Part of a small language model's weights: biases.
Each number is 128 + 24 x the weight over its row's rms, rounded and kept within 0 to 255. Layers, rows and columns count from 0. Numbers have three digits each. The size before them is the row's rms in percent of the matrix's.

# v: layer 3 attention value, 320x448, rms 0.083, rows 309-319, columns 384-447
# o: layer 3 attention output (transposed), 320x448, rms 0.0726, rows 309-319, columns 384-447
# up: layer 3 MLP up, 1792x448, rms 0.0925, rows 0-35, columns 384-447
# down: layer 3 MLP down (transposed), 1792x448, rms 0.0923, rows 0-34, columns 384-447
v309 104:115130143092124103179116155123138153101190129118100092110138137100137162163120129150145150119116102129146146120156143087131147145111136126170132141105099142134145137177158121151131157140123175
o309 097:137157126150168125128146119147115115124067135137144134090149109134117100101139133113092107157079127143129136129116096166126083090102114136093103088154112127131100108147122121135092153107149145
v310 092:103159111144127124118134138150109094121114105134106130090113080129120142167116166191123122148120115158119128138105133091152141141110131180157092108125146121083086148173113098183181122117125135
o310 095:166124112125143107124108123115172113141134169096118136146110131121117140098129130100142151126137133102128152140174147176134101104148131117075149147162107141186136115125135163108123095112138126
v311 104:152197141086111142125127120105134105141147156131074149168125096106096171116110137101103145139063085121145173082096122116112094148113081141118156143153114143103133112122123154140118137106118092
o311 100:149085124148101119161142120146103111138104117145158102075115155107121130136149108151150126104146147141104144153139144127131155126123175087139139114089162134120092137145146087123119144148158176
v312 097:139112118125161119177155135111138117110151148103163157156150137133107095146135074085100134128125094130139116173111145146157146136110169112112168122132148092175097131118146131101153179095154128
o312 096:089119112152128117104096111141132169125107126145126139131084124108172124113116157158143076167121143104117117125142117087105113129121164130093126116142132143091102121139132090109116121164085161
v313 097:151101141144151177087099140135114109174087134141174141092098115146083173109109131130096190123135103130100112154118109157146158159114135119121141132105145139072162107154083165157108086118154151
o313 095:130172088126129122127135123111077136088161118116077097152132146142124136133113130128114080165115102144134122115150152093165137083126134160087149131157139131164117134118166146111107136120122122
v314 095:122140097141117125143097149163150122155176144133120140175130130126094124123151111147165110097085146116159110118122116116129110103124139135179129167110148107181055167165106134067122162140117088
o314 092:131131174146135112128137121118118144107078112123129104136132102100131156141109159135120150173163120132138149105103124140138131155139135155153090097110058183079191117085174132138129121132142135
v315 095:105146163100137124158123137108136110114119096123114162092123149120133158157129132076140144139121166138144120131126125142132103123141135147162131116121124112119139139126121137163134183160133115
o315 095:146129090154128126109133143133131145124140108138115126125130102159122118116136085150170151105118118111123124105130145074127121158125125156138129096101141176099124114083122114122120078174122131
v316 093:147109121152086140115162103125121110168149068116134098109157094102144120149154108171122143177112123099135172160140070103133130133079105124163131148109141111089116103154118138105118105153110118
o316 095:127141147133133136167097130140118118105102106096104144165132160100120172114089134118166178135168137108144099121119107118128131128151131185122126142143100151148116145114126117137144154121142123
v317 099:120131139151115124128130114136126142135127145126070141100103163154142154142100130151112135131149169109102121131119104146125116158135115126162131134084140119167103121134119142094133128125105143
o317 099:129124149129156116165151119153151147134115120106160117175144103105101111085126098107171109150133124148151106112109120133139167126110136114130142134166109177101117122098108156139124121173156120
v318 096:104153121144125160170132118114109102207109156114104158127123135159132152123134123179137141155157108148115141088150104127129132108146148100172085097129139134122142159139135101148152126121116124
o318 099:134138156113127082111126137138131115079142126104146116081174128136113133136122133073157105118117137125124082134089154111098137139106171132102148144114171112155164095142121149127127124106148107
v319 094:160126160117125157111139155133112113142130169064108165088091189104157117155100149125098158116095141146119156084140155129052084140097135155145149092146119168142067105159113120149138118157108110
o319 093:145112042121121100133156111146145144141114096151133134151166063118107153130146134149089169146179110099135112168139125130125148136133157141099105178165140085083122134115151123122147149119167118
up0 102:125113154123102164095138163175134118087073132140093089135158146123119148123110109163142096158117104140121139153142147133147127119105146120151108128091137127118118119098137172140137122102149152
down0 099:083118136139094116118143086139103121104132115147141125186120158132075103091129118136126134104092149167128160125146150088096114129156131124145116122099097128125151156141143103086128128223141142
up1 078:065094122111104118165132125153152153118154139139120127113138136146155105162149112103064133155079091049157157127125075081127111110127082127131133132124140098128127094089142121096106147127083121
down1 092:126098152124141099135119162129113134141130101144152155117088144145153135130126143117100107132157156152111143096102157119183135173115125115135120111186125097141087166154081156157110149097157189
up2 107:132126116161122105090112101119145151162140103110123156132113158135157146106108136120135171136124126112149129140147132157146136151094130114150151134146147115141149119123088123133129100100121069
down2 107:133121178134160131112125135107151168089105141098145083146122160148152124141118109123166122092131121121132116128136129130140137147126104125142123114156143088116145100129096156136156131147148126
up3 091:170115138089125097130130111144115106148153154131095128162137155120123128125161108124120117106110137137143156146133126082092093124088129118163095118137117102122111157190140101115133130101103113
down3 095:093112132090121122132146152159150133148098132114137116099144175127120140168093147087087128115158126142153096103103122142160142116101115101126130145123124135123136143138091165116138134114155158
up4 118:110149103172127118148129066163169135127182120099165118142143120118044164126134161124120173128087091124146127107160114130159135109153130145149161159167166125143122149104121133135138124159093111
down4 107:109145089107090134141180090125122094125153109084122064179120133148108119106094138117087149089108129129084172151155158096136134109158144152133170149135127138149127136119146133116154107167151106
up5 090:073120117135120145096088110157178124119087108139136112096126087185121142177150088131146117124102117111152131159128138100127114116133116088140118168104110162128089147127149130104138141143126116
down5 095:109122087123137134180205133142142134114112189088127130140184104148123123121122156147177160182140166133090116099115130133156121142133141146103089101137141083163184107097115077141118118117136157
up6 095:081155135138122129094108093144151138082165116121145089152106127125152149092076152113118150170133184123117162146113158140150148109090135138126154167133130127156114118133118127139139116166089109
down6 099:086139132106132143110172125131124119150148143085126120137106091160163103161181143127148116135138122164121141140145120130141162120104127148112109115091095108158154136153152093116117129096165104
up7 110:100129141177108174139185154114121102103131104163143132118123123161155129105148139138127093123119134168131087108104109153143123150132129114115129083137148127156107151106144123127085139211156138
down7 110:140156120157120136141146099128160151119140139144138157128133132177160111135132119142139147111114104136095132138143108153133089138137128127170095134102069137088114114128147133101130092149126137
up8 101:096105146113119173155124146108125081102153112101124065135163145107142113166144144097135087132102118112101092192180154140120133142123145139120108096146164115127136085114169147192184066112116141
down8 104:087125143167116131122110141131152147143094173128098121093119114151111125131137131124100155133069158165149115124145116097123168148138110120120116161176139113111158126117169099108123155113062134
up9 098:119138133156150171143123137143142123089171174107145145157162097128182110097143120123118170141135083130122182130112125097163111150149134137119138117145129139133169149115179094131128145191118111
down9 098:092135141144134133132130159135140138091137131126091121109146131124130118135120117103171117134050134097152122171139123136159093104097124147123104073101108151156123164117082079156135131099135136
up10 107:137078149159138159141107130108082147129130118121142103116152108137095094115166139066094115131136138137104187150134092146107135088126132138102134126127112129165165160159093169135130088144159199
down10 101:117123111129157101119166117115105151118192127129133106140169153098134166151108153149106138147126097103153115139104120139101171078144120127172136131136109145146126101147151109191162164142148096
up11 104:128119168094103117131110173115183155159100145082143149096130117165106183149128160139127130152111094108126128108092116167125111133121114144136126124114091129133153110150129137141119125149144183
down11 107:083111138090131135117113119108130091127100137157130128144188169183091166135125127159142107126113104110115136134093100147101112102118113167143136115138112170117143082147129120107130138103106124
up12 101:080106102140171139079128052136129101150135161134158139116141110103125137104107059161139153135151127086096169125149114128120162118096159130146114081097099108154155093112155127106145144163133113
down12 098:153138084180180128101110146130131069109097139174116128174122101134119120150130132159086085138114131141101152110090142156122126103110119055152134155108131109146129109110118159130160150120084088
up13 099:129092130146126150167092140093087123144141139128152138144117113158099117122156114136074125130072143098104115129098113138124162127073146106143159184094151114186097090126127128102106097162145144
down13 101:141161127130108104098155139102129141166123139117129107093132134140140141087125112118135132089150121101122120146200103163124157178151135147178120134106145138127155109165106119149140131147136122
up14 094:106155107103121169124129194139100132137140161157155119160137136155088063111148148090165091170154104079153128103118107124088126144117124141116110084098107153151153152143110156135176131096110102
down14 106:125156120170112200169118174131215124159121129078135147114121145160170114129131135136133136113108110153160136159083142149105117158112115108171110090139115138168129123142108139139141100142124158
up15 097:096156164118131094133130148169146098188175077110138097147102105148077112153153158123099085143136103142129162156123141113118132098141152142123107116172146144126149124120114097129155099082148161
down15 096:159127148112106125162137133148157130142124134124128103084141121135166126095100088104088121182130160105120167148111158130129160136098173128110133103175145118140101119140167115095115138162163120
up16 094:079116111154138132098076127088120172169120134120164110106138163155084123137105150133094109169112151160104115149141117168077121126166123170117147170078163119075164135131124141113144162104087138
down16 093:168114130121140115092151151096116069099159124157132088151132061129129085102143187160143177150143125165155128102111160111147135120116090131129112153111196139102104164159111089157107088105137122
up17 095:101138137140143154098128141152139140135114119164171112145100106134133095127138101133163125147134118153123144129139101116129130143159118135093139124126084160087142173123107093121159151117099101
down17 096:109115138150170127132084157192098140097103129180148100117132103165132132131124116130116124095111133101161129122146176178120113159126156111130154115135163098108129145134168136125085112139115100
up18 109:120135140121117167120111124108111145155101090100107157145117149137114104146137124100179144112108122127137119115148133135117116169130121164144137124172141131134130119121083145149112105104119187
down18 107:143150169113149081148131158095135109084132130108172137174110090141092153154143095171072129113122116122156131125160121090107154103164113142143143140085170121122119130153116100161093129127100149
up19 100:132097135129122132167107105174095112120135134170114139134169145114094161140098164159145143133130153132123086133134129151138100157138146156134139150064166122170162131138085142130128154108136168
down19 101:143117138093136167127139153121135115121082154164152136126116143105123135125064097123138158123113158125114124102143126125144124183122133132134142113097176141153122133105129097137156149104161127
up20 113:119109132085106143107134177117107145110160144108141129114142155073099124133131135137156152103145077147185096126122128163103190134120112167094105156139129126133165163138180152157141138152192148
down20 098:119124139126136117116076102106134138170087158132129121153171120105164139134136083133093137134134115133126101147177109150150116144173121135156096096135148118149113126140144132109085118122107109
up21 105:091122101099072142119103131085145115124109109110117138077137092154133161155104129103107116148100113100137143064130121131154119136118153101117062160117119102182116146070136132106138129111135108
down21 105:132096129153116126099149154114150117119149115129107173115103161166082121120159120127141134108171141117142114107151127145145128113112151141149163106157150163085145140125113090114150094123166120
up22 106:105146123129147105092119163122161114171167091172131074137117152109135123158104132139129101098144139134142145099143133148132147093164127097137130109097127118159077101126123162143130120124152134
down22 102:145131101121097157121152101151139102115109100126094104103086122141123127112161130147137086109113119106132116178116127131111147084123121117116145142109130130124126135138141117085130162120135124
up23 081:127161116107101149158075112129105104125130093147131121109183127143119114137140121098121150143136140150109127137111116106113137162151112115104115125130133095133127109095109122107148157131145103
down23 093:163137141125111154132181104118156126131149127103130106127134130149149141112115158145129115120124100110141104118133145135136096135098112105122123118154162152124128114134119139130130135123180129
up24 109:159159146132161114106108141136134156137150099117113128172129115103117144114126122142160145104127120132107124094125145125094105168128168145102139135125158112137135108121127108096093084181145158
down24 111:169097145117121099159116149156168133176107093129124180142104125128146144150134090168143163122133101113160102112139122124158185114174124099106114159099105132163170133137114123132121144135150161
up25 108:140147119101128069064153110085124065116125141135118126108117124107092124132129120106111111161092119093132165159123136102078146112099081136134127139098140130133146113154107129162144192101145143
down25 108:128138195119152142102148130101136156143157074190100109141091099119127138124129106141127111133114140125150149091126130091113165110114142130164123110091132147158106135137093165167145155124144141
up26 102:114151113156093116149139141166131136129096152114150102150175122133128124156163154099111139058123120126136127133133128149135162101166146131127151135097169122145113174111131153106135118138124103
down26 094:132120139125093116138105121123180105100094156123142138107106111156096123169105094145151137118145153130112112158116136138110149150147133147156071172184136146154146159149058129124075176123112148
up27 101:125157138137144160163066100140129098097136113107161163159110128140114165131108126137138148085112144122085106167147082122085107090092153123117148128169153129131161132112089095142111114139101156
down27 107:109118099098116165119108119079150156096195112108185090126117158140113135123135120142142119131110155125131103100107143163136136119119094112138136137109129125103145126157120142141133126125127142
up28 094:109101109090131148120142112115117101135114156158128104140166173111157162107100157109167106114149119137112083109132150085130129171104105156172109174112120100148093135097127164105122166080103117
down28 094:144122084113099135133112121102123099111167125109119165150117138117126098144144111121097188129133137134137169159123102092141075153117112202105128091121157152082110129129155141131121127114170150
up29 100:134104125119123160104137160129110063146139093123137120121148124189111134136113149145101167133129067079148111122105100088119085110097151148118140170130160129141155105105156146102126095131135124
down29 100:133115128120137134156188176096131130118136129109099093141152157092118150136141140153130072148132147115110157140124142152107141137128105160082127122112110139103124117127106131064132138107125130
up30 098:146185158114116146056084118103128103094111127130173143157106149134128136097153135144142130096140133104070135103111146119088094114121145157144126132170137123121180134094121119125100165139109072
down30 095:133121150135124167096126148115120138135155118134182130167147157131119156137145148119146100148145136147167167114178109100120073108137162149109131128155156143157112114129174136165091147091132166
up31 099:115137115115119164111132135058121117103122120137168113178143090141117103139093166149142109115154140099142142127073110069160097157137146146148180139118101154115134144134100121102169150152120173
down31 103:155113176150134135124147138122170159109124151141099099136160157168131149157143074166110118134117131127082063138110155121143118123153118109149107069129119118158111135151147134098128090145103130
up32 100:133127105083100093130124140115164104140114156129130132148111159150113124130121143065161129149124074113078135112134083138114143158101132126157093139109148153124158115085131157127129101121110134
down32 100:125097127134108141053112151124135144103141105124142129169147180123089146158136131113088141087087188090137129109140102149138134131134087106103147073142160133144095121145119137139129101120174103
up33 101:166149147130163120123114185094083117121086119117142166166104129083133128080129138123125134127151130136108152131134138171129132163137161138101146113141146145093137088120125135158121135147134120
down33 094:073148150133093141129141138111150141124130083125141148100129121139124140107075106133112128124130128151120094105081092177121170093144144067111127093145158120154073133150118122159091139100120129
up34 102:126155144145117158170134113076109105134125118126140140113158145121076132095128188147133120130092120107162128101119088134124148146085104140178141090103109141129140120100139128120144130148098128
down34 098:142127129124160112091084142140163136098124155140134132151121082159069136140125129091115100112117133106145097105145168123148179129120122160119139111118145151150140113152130109129096096160136168
up35 109:157121090115163102103109100119126120119116135108120128121139126123114114150145110106127107167113147160146147108162088135139125094156153152104104081105119107169146113164145151170140131140139146